Weights of a small transformer language model: 12 layers.
Each number is 128 + 24 x the weight over its row's rms, rounded and kept within 0 to 255. Layers, rows and columns count from 0. Numbers have three digits each. The size before them is the row's rms in percent of the matrix's.

# up: layer 2 MLP up, 512x96, rms 0.426, rows 283-328, columns 0-95
# down: layer 2 MLP down (transposed), 512x96, rms 324, rows 283-328, columns 0-95
# gate: layer 2 MLP gate, 512x96, rms 0.656, rows 284-329, columns 0-95
up283 101:100146110115120115151125098159141113133133133104148100150110126151110101141144154139110109133135096098097127161122183082131157141119102172155113172115119125099149107118149087127145103114164110153191129171147122119144147137123096085136130152116089160124132146154182107126106127113106176133
down283 095:081105111113081132155164146122152130159137118124121116133185112137160086138132133104120119107118124142141123084127137144126121100145106118106165145115095153118137142151105119067133142147142127130136162085185101115164123125078126132112129148110134178164125173164168144130156149129106107135
gate284 117:112084118118119159122129157104110110174110123127151095159123106161107129107099143141155113156136165151098138110149136098077157124093103133143157117088094064100145103141166163154154163104097108147158135120133114133120145120134163164147128153136104143125126158144116164149130101107161140112
up284 112:095163147121131114154148137106179082101137116114132108146105159095153060121096086163102130139096120092132117136112134136123143125106107133131131130153135146120125099109109083079098155158174116148101133154123107146130153163140084119138147126127143178112139117138151097147118158115111155099
down284 107:132099106110109124141136171110120117150145127113176122135123141122110171141080127128162123137109106128154095102102110104143113127113147111135101138146143093105126130117127104141151161107110128135164144145169126182103095116177113150144103137112106165116165166173156081182114094094138148132
gate285 103:089148114120111113135114134150121138120132150149121115065155124124104128100117090186135132122090142164174108128109148125111162106133161112095121185119093142156104120145097097120149134107137166112101123182164120169140108152132141157142125099115080150133118104113141156169145147133117127141
up285 102:147143194118128097029115182133117119137098114117155136132124168108123121139126160129146104114154146149104111092121123167111117099139120134205117090150128112137128095119136113140143131129133157129126112134125109138154142118148118116063136149141122084153127110126148127123144121100120141127
down285 096:092146093141142105094111120114142124138132103096163149118142127113127149159153110112130139149172121121095116058178107128142077116144157108160128102118115078124158143156158148140163131155101134126136131150163112145124121133108091157145130108133151066177155147089131131130143133137115147149
gate286 084:100133093113138160111084108143155160153158091138148142093113136191097115131181150169155103098120100159156120148118101140130159128167113104116100136151114098086151159139135142158156111149157117114149139179117138134113149139131143085110144135117133120114119123139169092111129101158140124130
up286 082:114124167149138148162126161135109117123140103146097126159141122104078126149158089140097133144127132090100085110150105130130108093103100151157123123142133134135123104152135131161113111152113177143134088150078135140128091114149152164107131174136138133145160135193126178139144146118172151123
down286 102:079142112156148144138100095124108095125141103147075130175127113153094125131127082115115142129154145128082101120115118121103160139137147104104095144144112070105111132161118080136138117130109185098156157138133145145139109130130160102094146123154180130132139120120166159140103155143157123137
gate287 080:109103098126102112125118133086119134135096113093134152164102168126162129121118139120146117130116128162120115126090099077117170100153136123173167156115089182127101108121139136135153096154126109116126128100088141139155163109105099170155097160170138078101114141136139134132114126114120172131
up287 082:076106159123139128170126124177104140155160138143147127110108139130135125116124098143149137158121093139132149100114159123145125144074132158119179115130094143128147129167126083109099123149189125141167131167136133103133173144131109094151142144107131092090106101164180129120153121130141115132
down287 099:101140129139129140140142153111104145118103132104112112089128159120157161130107089147143140125116116127197129141139124117095130115126140154103157173118125162146162133099073146117122144152115120129142097111129123133143134155105149067157139146094111097068101200121115149116119094105143124153
gate288 095:113150100147155112086131142140135160149141092130090046176139150114172142117173134139137119133124084151149101135171125134137156123142093114144126100102152120127130157129098125131149122118147128157076123111152149111120163146125123131083147150111113173129137135177099105133127091139119139147
up288 104:140153115123120130152112134129168172141152101141149141116084145130114107118131119124125161118124120104091130123129120117081080134193152137135095096158137119145151135123177164110141086171155165156127112126109107091125135101138151149153171089088131116131119137155132171089146128096118099118
down288 102:103149091125113112126130103128134155128106160131147055077099114139122083082109092139148137131141120095132117144146097163099099112160106127115114182137140149117101101117108085140139102116142119081155131141094182126136133147161124124154135121126143096124139119155128163134141109086162139136
gate289 093:123117126134100095195104127152154132150142097099122114124090122089118122116155087149096062144181113100134127110122101086097150088121133103141111144128148093122105155134143132143133118134113137130111156151146133117139135101138112145113135146118116117135175094115134122175148129185122082091
up289 095:120151133139134135150130093147159160137115106110128121091146132193173093125141115126126164122067120115102110128097122140111111129150132109087139133153088128128124145109139119118099082120152087142172102090147117155139119138157085114158172112155151130134132135130120134068131170107141132088
down289 102:110125115112114104121146107128149141120095097160103081109120102161108135145160134140089138167102128147077119166099109148118119147131091149124097126142137067072149137114140101090128142175110129169114146137129160124116126140107133129188102133155114096129117159166123145101135170117134122134
gate290 074:117100120134112107101107122086153163106123106142090099129125112142102148107122120120155121132106116117115115112130122156171154134149110127114129072154126085117088130126108163130139133126123130093148145153107152180094159174125108091129140126081074139123115067097121130110158125105118148176
up290 081:167134119140141133112146086105156128112173129137097099091113136130174145133140134100094144141113152115114168111142115117135099142138107123108154141109147097145147173118148116139072146067119101117127136105148124088101074107092126165148069091124140150086120117141126128137131102128118097134
down290 097:129101137128142176128128143113134125162127091112135131123159104155060128160137122135158148101172095119176095114158142143106110104146099122072102107095165154159133110097162115129108097125130111146126132118163145104121138125115112131142155157119071161156112148130137122148156136161150140166
gate291 084:175157130170147121156159147154084114191134132102156134096094135126163136121114153138125108169162133127136131085095125110129121102119152147131099088141143140140130060121137136127092157141143133156145179123136141116137147102152156169117138122139181142121126118115142153117150145107164098135
up291 087:165168104141104139139134073133121075154181106122139116111130162155169135117147157154103097193137135143150134145128091094129129117149116117103108104139105136146128114124138119156103113164125107114136158130157153090160107109115144150138147153158157169160110104117120179149112123126157111136
down291 091:117094146070140113122131138102127174117128094103147113106148126112136121140120125110144095090061118102124136129158149157144152160132106114117118161136132119106144149126127071119132097154109185111133127144119135179129120138134074123167136104079181142141129125112116082139116135141098132151
gate292 098:126114091123116111136104106119145110133116176129122080123109113099134113133086124094165116148062168177121141154127136148132134127112119126124125177127108132173140156097094117119137147119115085126118115118107140157148158165124146090093162082138136162171161135149123145148094128166127124149
up292 106:118168100146149133152113128157113125137105106148089106150129091105133152164084103097165144148127133138153115138138169123099137125137161159101121107112082070161132149087114142148087144133119106130124126096113136149119128136137107112107129110158094115132122181167159156152136118180099163122
down292 108:130113152097150159148132113136127098115110112097122143146129126133119139115126130065113139151158144167152128127113154140159155178114164107118136129095117169117143132111154082104071107081090161118105067120117154155119130112119118152145126123091097133139094150177111131151145141160125119100
gate293 090:137142132123129122127150152135114155128076114132123124180130115126106105117122164171149132120151133117141103119149142114106109104208119167185122112150151143108140119107133107127117099155174155126108163167124127158100151155162123161105117124120146081120125089147140111096127102091107084111
up293 101:136138151098112106130110156098095124064128096145150089113097119125121135160127084147140127148132137125139130152123161116087110137089131102141184114128106154185124150112132125144140122119092134115113127102092111146133120081114137074147160113103070164120154105121112116154149090145113135130
down293 095:121177068149099088132119150121082143089151085138162155108130124129131117090096095152124125112114117073082158137103099122109114113147146122139117085130110112117137089117129133169121140139156128129117163128170140115084126139121138107140133121124120164132093155135100136163108092141154126095
gate294 087:087121137113089131171107139117125130153112157094131174166154147127110120132175154134116072106190118108134105095153143105134142119066112123134115150125141138099103104140140093150099096122157112097143164143153142129116141151107089100141097135110095117129117162116128157135141123105140161102
up294 099:119071101097143091115119141127180138127131129151138129107146122134112060164123106120105156117089095148103117147115088138111128113124131108128101175120148109106122133168146097071108134130096120136139133140127167165118137121131136107129175119132093066174108138122137147146121121130126109087
down294 104:101184113119153096167093129126118177114115160112113135129154099140103103129156106124116117120129079124089141156159147111119161111157154151146161097116164099114137135169129129109151109146144110145148128150132145146100133144109147154087095145162120147151142099119163110093136081113162151093
gate295 091:094097101095152139112124128105149140132140114117124135114141146115116156138166121119128132084148149116093139128099148157154108151116096060132125130092104127179133126130109111130164114099097099133160161139096092133094092100148122104162182094151118136081127131144075119121102153116122105124
up295 091:089131115112142104157156129141130152110138119162116124118163142117101102169110103174151148091127123084134132127149162125127154107135117129101138101123115128138116119068129133108164138147128128080104114142114111170096115167168071089141134113117084146169135170116173109148126138092132145126
down295 093:128111123101167096122117135078105119125161086093094150147148123115151164117099170100127141146122141129162150124156121155089104128111159108162162110149135109142150111116112120119126141095158085123146105106118134147161123122147090123127118144171204103144104121103105150126128155177138141103
gate296 090:113160103134073167144111131145141115122139099155148073142117118124103139137145105137161123122131096128129137112132135148097161108130163135091125127089127122137176144142109141123115141187117121126095146136135147096125116116145120098211129104131117149173166144126092167146157113116150160090
up296 097:116144130133122169148137142167127088109178150132154092117089086141125127171131091156110105136167150145165138138136124112116173114142113164130142124133132136102132156107120102127099160151096115116143143154151168095141113147130106099178123071128140118111131125075100122133166098143124148097
down296 104:159110139141149177148100139157127113108119140183159126141150099095100128122130141128116094119170120114138141103121156136114142129113103131098072119131130139138073123179119133070123169106103146096142143148114130103115101145130111093166114119133119144122175139175124096150106122147098113086
gate297 106:099089125148150130088137127148124153114117140132166094151098090147189127131128180116116165152114152094111105127120161130124167117120091070128120141163192079133167105098109102121138134114137099123106135139140175127123141141128111138103127146143138083117131124116129129124117132092171114133
up297 102:143134076085096163129136091128125102148152116110117117157116088134090177127139130146088065091133134135149128135172164142146132137140124107125141162143117166157109203125121158169142133125094125125118132120130123116114124153184101121117134149115091116136117155146136122146098102159119124131
down297 102:156150107123124128124155132131120173196112130098118182121122109126110121118131133144086109127111129139128168153131059127180155123133140110148132127104145091135162195084110125070094104119102112118121141158103116153109107109140121126124127124140111137156106154106117155147100158147140139142
gate298 106:143137120086146134188125132117175129120104119106153171096105124143108114099121102118139132101166164153131146122147130146130104147174066094081130131118181137147152113127124161117158097109125115110132115125138123123127068120130151099111142104111091127088161140124156115152148141156128090120
up298 109:154137143108182115101115129136139106125108113145125154072096090155123125121111131078111144100136140149147139132131146154114081136125075089118176080150153125133120145122111126160113144136150135092111104162124137181094092099115149094156088119092159122096115119111122142106147118147123111124
down298 103:103131152136160168136171155105128109086102102165124153110158139129076140097169105124129120108152140143125176112150089133119138121108072159071099123123166162143119122133137136109133143096101145126127062124128144115140121093147102147124142132140104126103109081142161153146124124142114124147
gate299 083:132137157157149187100127131145156119151106140168126129161121150101145115111134172154147113142105120139087147130097127075120113172145100099128130132111140159120150134141103106130136137127145134093167158177153121130120121089068139102151094117112136133109128099124152135126158178166145084145
up299 088:155091124091159152174147110162126135149117130153142129175115099155139151153122155096115093145165158185119157145135122129081129150140121100122130107124121143113131158154135088141116146115084148126115186112136156091091114111158125120121145149151132099114121121173151142119162098165105137140
down299 097:112132095115140207149191150164121141133117143123138109164132129163144130126141156127105102124163130109148130144153150119126105126128160110131128095159130192106116156123117138159158131108130131123120134106086102135120107128129091134146143139161151138115133122180142177116117141195092146122
gate300 095:123152160095107150138079167149120143149121130160122121149133123144101144123136159127129143120118132113146168111132111129133154123150103189172150124121126119076149110131160140125157076126104152086145165080121113116121141116100126173133173127155095069137134148156121121088118143158131135160
up300 094:096116134133131151107130114105112127152089148118138129128173158135126115131092112129153191103109150142126099139160168130103161117155097126158162118164121149144127150119107196114108104149114157107138076114100131148111130130170130115093102165149110120156127105157107154152124102090157162131
down300 106:124087123121143104088094133109105117115106109160121114159146119142115119092155161086164103083052127117127157112127094140136164130110137123113131119144134091130085167101132132157121145142118118101126114089129143177143111147113083177135162165143132102138112139121162137115159131110158126133
gate301 101:077106127119144132158117156099155144130135159133158136137114129155137149125160129139092155186163121132131110091090080138128106102102154126095181127109143092147089124131131092147105101152101159173105135134145109131148107110161103165152095138135106131113178154121131119157151152139124146127
up301 086:136127118132139127135112171100151167094153127123117120094117122117130159102131105132102147149162143168184166106119104096142096105124141102091152087123113112142101137170164079160103124078095156171116126128094126154117122090144132158112157154128095125141146124100140111140131147124105099157
down301 095:155083089147106159088146124152144107110163143085144101131099100101129168145121111103142162115152122110146182124155149126111160106144126087134139137150098135133128159181115124136142152129164095117121111144149112162113112088125139137085136143107164156167123146131125164128104125111083100147
gate302 110:099142103125085121175087138146077110139113119135126121124145121098133149161127110098110181150138145083127122125089144154136123121083157142119138127124156126129094140132149172148165094156119140133103138115116085109135108081104137152155123086143161126118109135146093129143134124109200151112
up302 097:106102130144107136102143176130130094123127173157138141119147187124149123137124139100149141128136117160125130147096121126142148153110138133162169097118067119133077138135096117146139141131088117140102154161133115120095175118096136125115102067139098074116143106145120121179114142136158127104
down302 098:105129156143183146127121134129132121122151140126103217121091122095116099121152086177140108153135160166144153116127127159097124137099149119094119139105107141124113135134105089120105158100118152174114130122146099156171143137152152146135125141129099164117101075107123100112100130122142142138
gate303 095:124091135136147094139144110163140173177086111101108126166117140178073151149147123126084127129129136168133148145125133131123151111118136119135087136110140100159137144129120081135121166133112103119091141142118107154174124139131127126085115105092140083084144081108138112142124159167148129118
up303 115:111132124133134135142173144068099115125167142142126143136136084136130163131123099110095141145133111149185123118115117127128099125115118111106160149115149162108078167134096180133101090125172130148111170133115171123119143089101090128147122132141123164078127138137132098114097099091143144137
down303 100:151111119143167100120181121122117126150156131152113135076122133117134154093091110151114129169104086139112119129103112140105136137171144137132134126128160117167077105139096082129128115136144123166153148140093146114128092116104161108123143122153119170063114147133142168124165094123139165113
gate304 094:134169111130135158089118203124145109167143124138125086131103129093118136150153136163169131132132127130099136132109139142136094135132136121109170185125151069136105079108087188117091103104150121157117126137131125150116117094126141125103135127166136128123124152129142148111095154112157101135
up304 107:105119144110123124114151098159142153174123147113124155140125123123135159142133118094112083120119117133111127133114140158138157127144121091144082108089166140116146134158160089111125134170124112090088132152118124104149189139196146113125153125089095090110128154132142128090100082129160131105
down304 100:120127135095122101104186109132141107181145162071144122136105134114135112152142104133135096134118109135123136103083165109120113113131152132175131133147140151107139098184096133139156108097135081162112163105128163115121116113112142151125106102171177133108088118118122096152134169129124144129
gate305 084:104086111101136117121143105125181156126110146125107126166119146115105139130129155145132157125110150168121110110152095114140119160134104102136075104105169107121163129164123172134107116136125113115099103090078091100086157129074135121140155105117111112111150124122120124096128123063150114104
up305 088:149108146103137139163129136121145117155096125120140138127099136176174101138127149108094132156126157147103124098100106125139110095144125141133104093168120118123153111091171107146127130177114117096191145142083135095183145166116107122169149123134147146114164114157121137130165146110131130169
down305 095:128095132113147148163101127118153141113103129098103106186080137133124134161137141148111147141111148124132120134153154117129102131134102145069112135146167129094164145147125100115111156150125181164146126073109118119180095134140174112095152173146102126101155148161134112104150143119121126112
gate306 115:105124117123081130120144126136114124144108091171123158123118113112112084106101118097121156163144099143136139124096129110127115096126125144113122166140141117143129143133133178131122112109161102092082120136149111144140088064141208187119126135106139079133121121147105141167104138112153139126
up306 096:141157107094135085143114132139122122093127072126115157134111148128148131170114150098117121108136124119157125163121118132129095169116117126124125129130131186140122126154147137062155163121127113118145158104118085150142122089139180157106158132119094115163094113128115134104089169091154135172
down306 096:151111060125149132083126130139109101126140124134129124107139133117126118131104187098139154131138147120108098118134192083153126149106134158139089125129109138144127158130115104122174098152139094098145110137125097100093139138118070130123137146105104130119132163128130143148133175172108119070
gate307 087:123101126144132131130153129124119157089124108118129147147195112142088116128118096135105116114144097091120086148145165132119129167129126087096137108084106136154123138137093104108126110134130144168140152170156148162098097145129100130096098136156075110149118167069115160123097121109133125116
up307 096:152114157140125132155156079151130164142123116101058129145091111129091095109148149108074147154128155130079128132124162119123096115119134135102101093148140140157139099121121120214138164145143155108154126104089121125137133151132153152101098120146135146115113138138127117146153121152146136153
down307 097:116165142115159116106135109139109101143116123146109108120113138113139132097164137112152127147165151102195123143157140108132120117087115100088087154169138110152124123142112166125131148084107123121132204135148132108126170087165139130145165124142148102124124147119091085130144127099169147134
gate308 103:091111093146114134114109126122134118125079118148120148088141112064150116121148106115139181121127106121162138127111120145086097133159106145138098109140097141109186118127109172170106138152128101163170114100137122133124105159144137144142151130147151122127114152089103126122147161119144058141
up308 103:098122159112120126119136125101150160116089143121184221105140125140132098132135112073150179140145144106168148125115135174100165101131139108087156130119126123130148144144108167141132102163088136122138136094151146171153141133166137118158150126128117101147139128132116097111127122127127116123
down308 096:099116129136119105140150167127163107141083124136128126151135131123140152145164109156097202109129138114151139153112084147117145153125157188146101122167133147132131089111118142155129154102109097113141107079121115135083121159137118135142149180123107119095098107104083117111105137149119126164
gate309 094:132129063110135155139145141142123162155129149106106102141148103123090135129148157064117132101101147144112136152154121114109139139144149163143102156100100161141176100098122111104134089081120085130104123145148134122156101138104102145155142124138083075129127168131109124150092129140097119118
up309 092:166107146111131122136132125092098151115162135160175143094162099103154126118104118115121122101124122111123115160063120124109138116116136090117151143141129175178151112073106121139148136160119163123149146134163141179123119134120164140138150108114113102123124107128100145122168135147104057123
down309 102:117093105144134160096144148106120136095153108109158122152141099093148167129106111082135121132131128108152096145132134118137130170133127114097118101113096096082127112116141099143134131155146174151152137108120104076083094146104122145136151131128135133120110052174098109124083145109149114120
gate310 114:118124129105152125127088087122170124147129103115157128127144136193127192126105145122105153137151152105155117099103119130151128166120101151103102153158176113165086118125153126132126149096130103156115101105134151125166103096161114131114092132124155143110128128125070081151155149122140135136
up310 104:109128130138104101143156131114127113105175109156118103115172159116115130095139106105117099176132147109112130115106101164127097123118138160122134144150138138167097149111128111114161130122075161155093158104156092179089143082147139147101127138129112157167134147094154119133154109157126162090
down310 093:128110147079155145128124142121108122111158122150109121118106133115117102090102127121144156118141122158136144191129160141078151143074126104061121148105153128151091113126144129099096159147122136133114092139114141137114139134107096112193115161114131163104101104164122111130110107166156110110
gate311 102:146143087078154085191086137133135132172147105154148119117128145105143114113125100125112127127074114134121111140111114109114091138133105096137151115124148090128121119155132120117095114158158130082119133141128119111148102153080117153141135128130165077152148144134090136149151119172151125074
up311 096:145110138142156103143092104097161145110116108125151118119149133103122078102185100131110157157117091092111149142107140109120152107111113123126085110140183066119115071140158104179138126179112112104158118140135130142137097139133142134132114147125147132129145128118120153120184147110110102119
down311 100:098120157151117102159135098122120119125150100145153145126150123134137126107118133132120141119133093088128068131115158177144085112152143117135111107130134139123107056090169105135107131141090140140174137098114129113161110177107158110150134161098135116168113110160088122114139123102101158098
gate312 089:129148092112085152098094149125132141116097126143142130128089121077169153111124145110166132148124151100143158128128100110129134082120150108152148155124147117120174116147137152092127130147147107177118142084131145094125109134133134186129098124162152121170119106123106146150146055106116139132
up312 085:101139167158132127144142121085129121139107110096121068108152110122105115134116078088131170176119108131102162132098175137118134161110126140128095056119082110111097123138116115114097156132149143145172135127126138126110123103102125115120157115091136100137166155136134109093157147112103117133
down312 102:168134120078164097144166139099149130157106115070093106131143110126144121084096100064119153132108126118119114122117135151116110090140135131124124131123144099125118090130148147135114152130151107076162114159156117114092118098086112109143093117125111094165122132110097132089114139145094158143
gate313 107:138169140088132117104128173151134153144099107124076130135108146108157166112119113171133099118123146161119094111177096118135112130130126104139095160173140121139141091128145192149099119098158128141110147149144129118109120158151086173140136116145144139120118136123171151152164123152128094092
up313 126:155135110132134170142117129127143153145128083148098110145136147133180142109094169171138126122138128109139090136136078100103129123139122156129140179161162095129111090097175129154149101094144157160170148140137142098141147165120131161137103164153132129127125106162142127134145170166110112145
down313 099:136143130120132117147055128115112137145162168132081139159145136114140093109089159098102160133147132099124137124134148155157120173144117146126109166104093104131120117111127144176146156122123103142138104158144141102135133174140086146135150168148138167129135138154151134107138082087095091135
gate314 104:109104107135122154143146170100137112090143107160149109130122130105154125152143137140157109114150147140118143070095157092116155133089130107138139141081135095139115105157108131107159128075098122138094168117113120133184126116112151094134111093149106127151136098087082145126094114093142120100
up314 098:097149104134118148143108148118134084092163160141151147170135091087129138162125136107154102141125101118157106115122120129105164134149144129146117145132164105098107121128114125123104132154149105135094169121153155109135156109102116093160082101100083137152103076078107123148110100104106145095
down314 103:108177181154165116124142138132135130121165105134166112129126142179091150146112153125122132122169152090105119094088103130094103110107129115137123143139131151149071106123138159159159150121144141114139162087110150123152159142155196103138142124161135129121124135132140103152129138120111178111
gate315 108:112128146117104118106153141093121109109138106112101141127132160108108142106113114161087149120106158129092150135073138107159122130116096115135142111084144168146129132136140153163140120154138124163116104136099176160104104115150122119167105089140077160115152097118076121108104153091132123183
up315 104:102101132131140103172154115090093169111129118167125125130153151122151139120144122174163155124150121120149104114104136124115113136082125099083153124089140136160116151173111120135176090144118179110141109158142101086139108122120083151124106128150114131169083106110124148140094145111151108121
down315 104:132130142123125115158119113159099127110159163134114125107150146132130180135120175131105129154124093142177122098154136118098122138192154102144118164127122147171172122140092127124134091085157141113118136132077164148108156118149119082146154175092144119149108141144116129123114132147130154088
gate316 097:143125108120123147162105135144172154122141125148124123140139155122092132107149129130105146111159094099138144148137179139083094121161136107112126110086116149147125149157116108137134135154156163143095136150124120157125110110172150103113111108068121151115165131060137094131187164128167123135
up316 100:146081131087094148161168153125111139111126097147142139145078076105125129135165137137166141120125144146103103120090114123114136151100130100117108118169108135112136107144111142108109125136082131109130184122109145146156151146104140111127157167148137131162099056142146113114121178108134144133
down316 099:137143129133080118151132157146120140091136132073149141098080129128103085163122135140150133088147158131121093129099110132162123137148148122108114114121148147156105115137122179096100143138100078130106132105143153135115200137119114105126139147116145098162132114078136098111156134104173106109
gate317 105:104146091169127129087120102126137127119147114094113145080143122133133145118101088185150124131111108157142104092130111067152126145117116123131093171093132146151128121097116128096143120095179128089072139127133124142142099146106126140098083149130128156129145089137118109129123130140126087086
up317 086:112125103067126072102128065091181117121098112141115151100128128133121104149126128129167170103128181085154110122108099117107112113107150106115110131130122100123172113149138147099113112161112134148124121068093087122152132128155145107149144117137139155124137139117160139095146118142128113128
down317 103:079139118153123126106122076166135118137146076148156147092170139163095111148114105161160093118168148153181164144105137152131112154100116134144136142129154149130125106097119120082142126124151111133088082127125138122081180121156122122137157116101153155127155101141139131149143154126124129119
gate318 107:129083097109134150097117139095158166126099128138133133119099111141110157118128116149157147162054161113140136118118087104113149096127095113139090154099157146116148103108111120096138107089130066124105102099157115131119164100164098149149112141128121117121146129141142134061130140135121147136
up318 121:130161115119150078091119083152131121126149107113154141099127106117122104150134110119100109099141099116132133156161133112075106166144172104128093123116117157133135095124112105152137131110195117130079109120154099158159108101106156113110087111106101092098146119099137147129110091136117094117
down318 103:128154100159128091127145123187146097102107097122168140099163137138091105164114112103157101142143138142122131162145083108144108118087153112147158128111127138177127119107099151130126123097128131132051089142150142112102170146148125106125111134108104096130150076109134139128151133116115106133
gate319 089:104154109134095112103134136119116116128105131133112091135089130111147121157128133178146074122093116156098109163121117143127133163105106139087135147083130134177160130143155100128131079135162097129113137166122177086165132165098129128091116127122143141156108143092084103138123151148119146151
up319 095:157100121112152167069150133093118139132152094143078110125111109149108138124085157156151145130151128138123119113117130106118102131134101108123159069187139127139094086106123112126122166128136146124165147113116153115078125121135115082121150116111127149107139125124153159105145074103086112112
down319 104:115118126141149118130131175089108127134155125129117110125152139106161161148116097147133139095142118138128096136160148105117119098172099124135154093095126125131104104066137117152139146184147101100134179113148078113109110167176106104099130145133114137152160124133151118174147140116156132174
gate320 096:110120109141151144146124113111156129114101173143135158178134090172119173127138175133079110121112109124123090155109132128140142115112103130147097092088125128130165155130104167114165120138061129122109154136136135157135150136137136123077141130094100111098118157088107150121129127086144121160
up320 093:160096140099128128135122152154093128095079152136119164174132108107090145145112152128159132130145160102156099114113103121132138106116112067122122087095138108092136112124132119151127112162106095099159167093107150123156094155112159135137139111139159090112112165103122159154090113117128155112
down320 095:138176178163123155120143106168130150115158138156169124154127122130147133116096105149158115104139151123152106139113195135124088121128118088132114068114123145161160121140135184105112117144105135109078163082133095123144118134139120139118140126117136155138154106148143112125105119092126081130
gate321 119:145086098080134139116104109149149129155097120088132144090124139151092146116099103097131108135167137111162164127115139105149110168115090095095113115092151151091161121134153153095131133149123149138153117105135181109159083128152113135115109138132167168107148110098145129164155132137156133145
up321 112:113126123137155128154133124102127120112125177066154116138138117103156098128142160140129071144118164112120088124161143105123128132157128106148139134115124100103113147156155068143143127115127108132088073132139162130133126160141100195084080121155091147162150156119124132115150132125120131116
down321 098:104150141116127122102111153102148114093153125155085096139191131094148120116130132140093102123114083126163085107175139108097121118123125094157144138130125172136174137103124146129108131140167129128134092149105141115134111143121126088130113133144125131111089132153114192160082142124080121102
gate322 102:154186118100151138118149111110132117220113151118072101164096118110170119094138137124117167101141150184122086157139095142127131106123108131160134138118138130146129132123118130151117153134134126129135141169100146110087156113128155119115107105097167141112133128124133090124148125110144091106
up322 091:163094161149120128144140112142097120118113117146170153123157149161076083111140097131124147151111089138136119137141151112117105147131103095150167115125050119132141153137122140129121124122080137099120144114122147146183055142158167112139124132130142112159121090090109140150138130123151128131
down322 104:130089102178131132118168122115133146131070142135141159125135171136123123162114108164129128157113151113156133092084148115136120087156083127143122115125138106120185106095130121132164126104128118115102126127103110134104109112089134102140143144082120072113109195145134166148129121154121134143
gate323 087:092128137155163123132115133133109140168114134150116107132139113187106177129130093144149154157101096164106125107080113124176168174119102138132142130120119129143129105090101156084129113123169086088132112149126126113128134143140138126170110173173111177130141128123148135115110130142159095124
up323 084:101101106119111183131165134110158159111153102101126124151086148169109105141111152155073153151086134087106103115105124109142107112143129132116124152144133128129143124129105161118130151149127123121142136091102136112114113123111082139119131145080155175116155097148118087152177098104123162089
down323 101:121133143156153147110130170123140185134108123116110125146114104182107169103114112132106117155131125107128131115122139108084153110124121147159114081159155063105092169113134169108132160106135094118134122155156070121142116182146120137172127179121117124112144136122117120126118158109125127121
gate324 095:131119145119100101141122154121119129093139076108138174143144165119090113125136140108146127123168129088139116129148139138117130159146094149157140117158102152099095099072177153184108116110156104123108144103141126200104097101105125113107095137122096126111128128124129100117133160110153146153
up324 100:117143118149158119159127129141135130131101111095131150108107137121110137120166130117108129138112113168111090113151119099138135137090125093145099075126079134125101133057160178118170168141123175158123161144146126109107124096119129081076118146090099142107136127155115118115145135139119152099
down324 087:105118171141152087112163134142154099140115090121125103117094125115150077124095164145137132090135113133136081128148191154201114135149145097141095106133134120167117105120108144133146136110117136137104152095117120111155157163118093138147157126132120150106120112150100155110118132114169101152
gate325 096:074164110076143102145113125110122147129112123088106146156116112128114094156117119102143173112137156139089127119158107121134109127123100117166137179148139077106143164092156148115104109110144089148134088091085119145109133146129111132107142104151147111135138180163128136108082134131139127108
up325 096:106129132108131167126098170143129124047089124118100148109118155132127097169108156074105146105137151116132158161154139140122146138161116139142078137125170135092153099120113105130118136123145152134162086140119103104128129109104121133161136077148101081120111134139120160113099130112101134148
down325 097:131126192164070158157129150174147134071139107112110166137141148141124111132137136106124099133135145138145137130180119101162136116093131130163118115162119116136130117137146099127102129124137157114129105140139103083138119131113143116169105149111107130127093132043127164103135104099129140149
gate326 097:100115122116066171105127122148101135147115146152129114095109135081144128112143127167115162125153129171080135086146121100138119123093138149126141131102127120139104164112108152159109163094120126140124141148153118075133104174077107133174135111125119108116111094102157119092144127091100112129
up326 096:136137143115119093134131143151126134109162127141130156114115128101156084125103104161143131130147124106150132123082087080114123130120143161120124203102154116124167114081136171121133115077154124100119083137116111086176126102092164122140111087155129127134121102142130128149077142117132141123
down326 100:094130151103110134139121157116096131141128130132095151158116147108110123142098116166137086107093080150135107105056131141106136114093144133116118159141171096132090138131160122095132150164137124141142098094146127103136128101136120132150102102133130160122121116130115140122124161047088096160
gate327 091:166136112147078125112129159086128195108152158152115142124075142136089109115125122147131166117134143128107142126143163130081139142135137103123096108110145147131107146075104160127149075123136167149158151101102138175138114116128124090092133111080113150142123135135105138126132142137090136146
up327 092:124109077149124154130153150119071120091132138163196135148104117116091076089098142159115176115138134095103128109104146109104152106133137155205104123132116133122092102111110129102152127140126128132165137139115162140108097096125139108113134114137113175123114136118121127114099130120102123121
down327 114:149154113137081179158130114133133139146192128098099155152138154138135160141188113186169120092136137143146104130133187120145139124138153150123152130116133134142146155139128126127150142145127152134146111121141128173133140122085149135133129186145157124114122118111089120102147074096110115132
gate328 107:154122105106131169140135128100114163093139127147136134113167151144140106126103146135117124122106127146165151107126122114121116151138099134169103120132179150150140108171111137149113064092126122137143183133157156130106126151101171121134161101141105149128122146114123131057116151079089155161
up328 114:106122096142062113126121104074127151126132137129104137134146151138122093094107084083168167126111135155144153152111129166144150147121156119170103172135125127131118148144125159138140111174137123128124112131101117168122129114121132120110120150129097178113076105147138113136171156141147158176
down328 117:106149152102109156133134129128117179104113169118072140106121124183136124113093114112134129154117190128114116093153135138127114123131123143097159156125117143083165175147101157120129123127160123111150123124164165121145170111134154158136132131112115118078122128128103097137119182075138137105
gate329 097:098153086134117137159135145110121107107129100133115148086147112133147161147129138109120096125133089116139136130109168142121154145098137161121148121136130099152117120200136129111104124147136090120126182131138089131094120104144127118181158133100086147115123087121106144170158133062168133135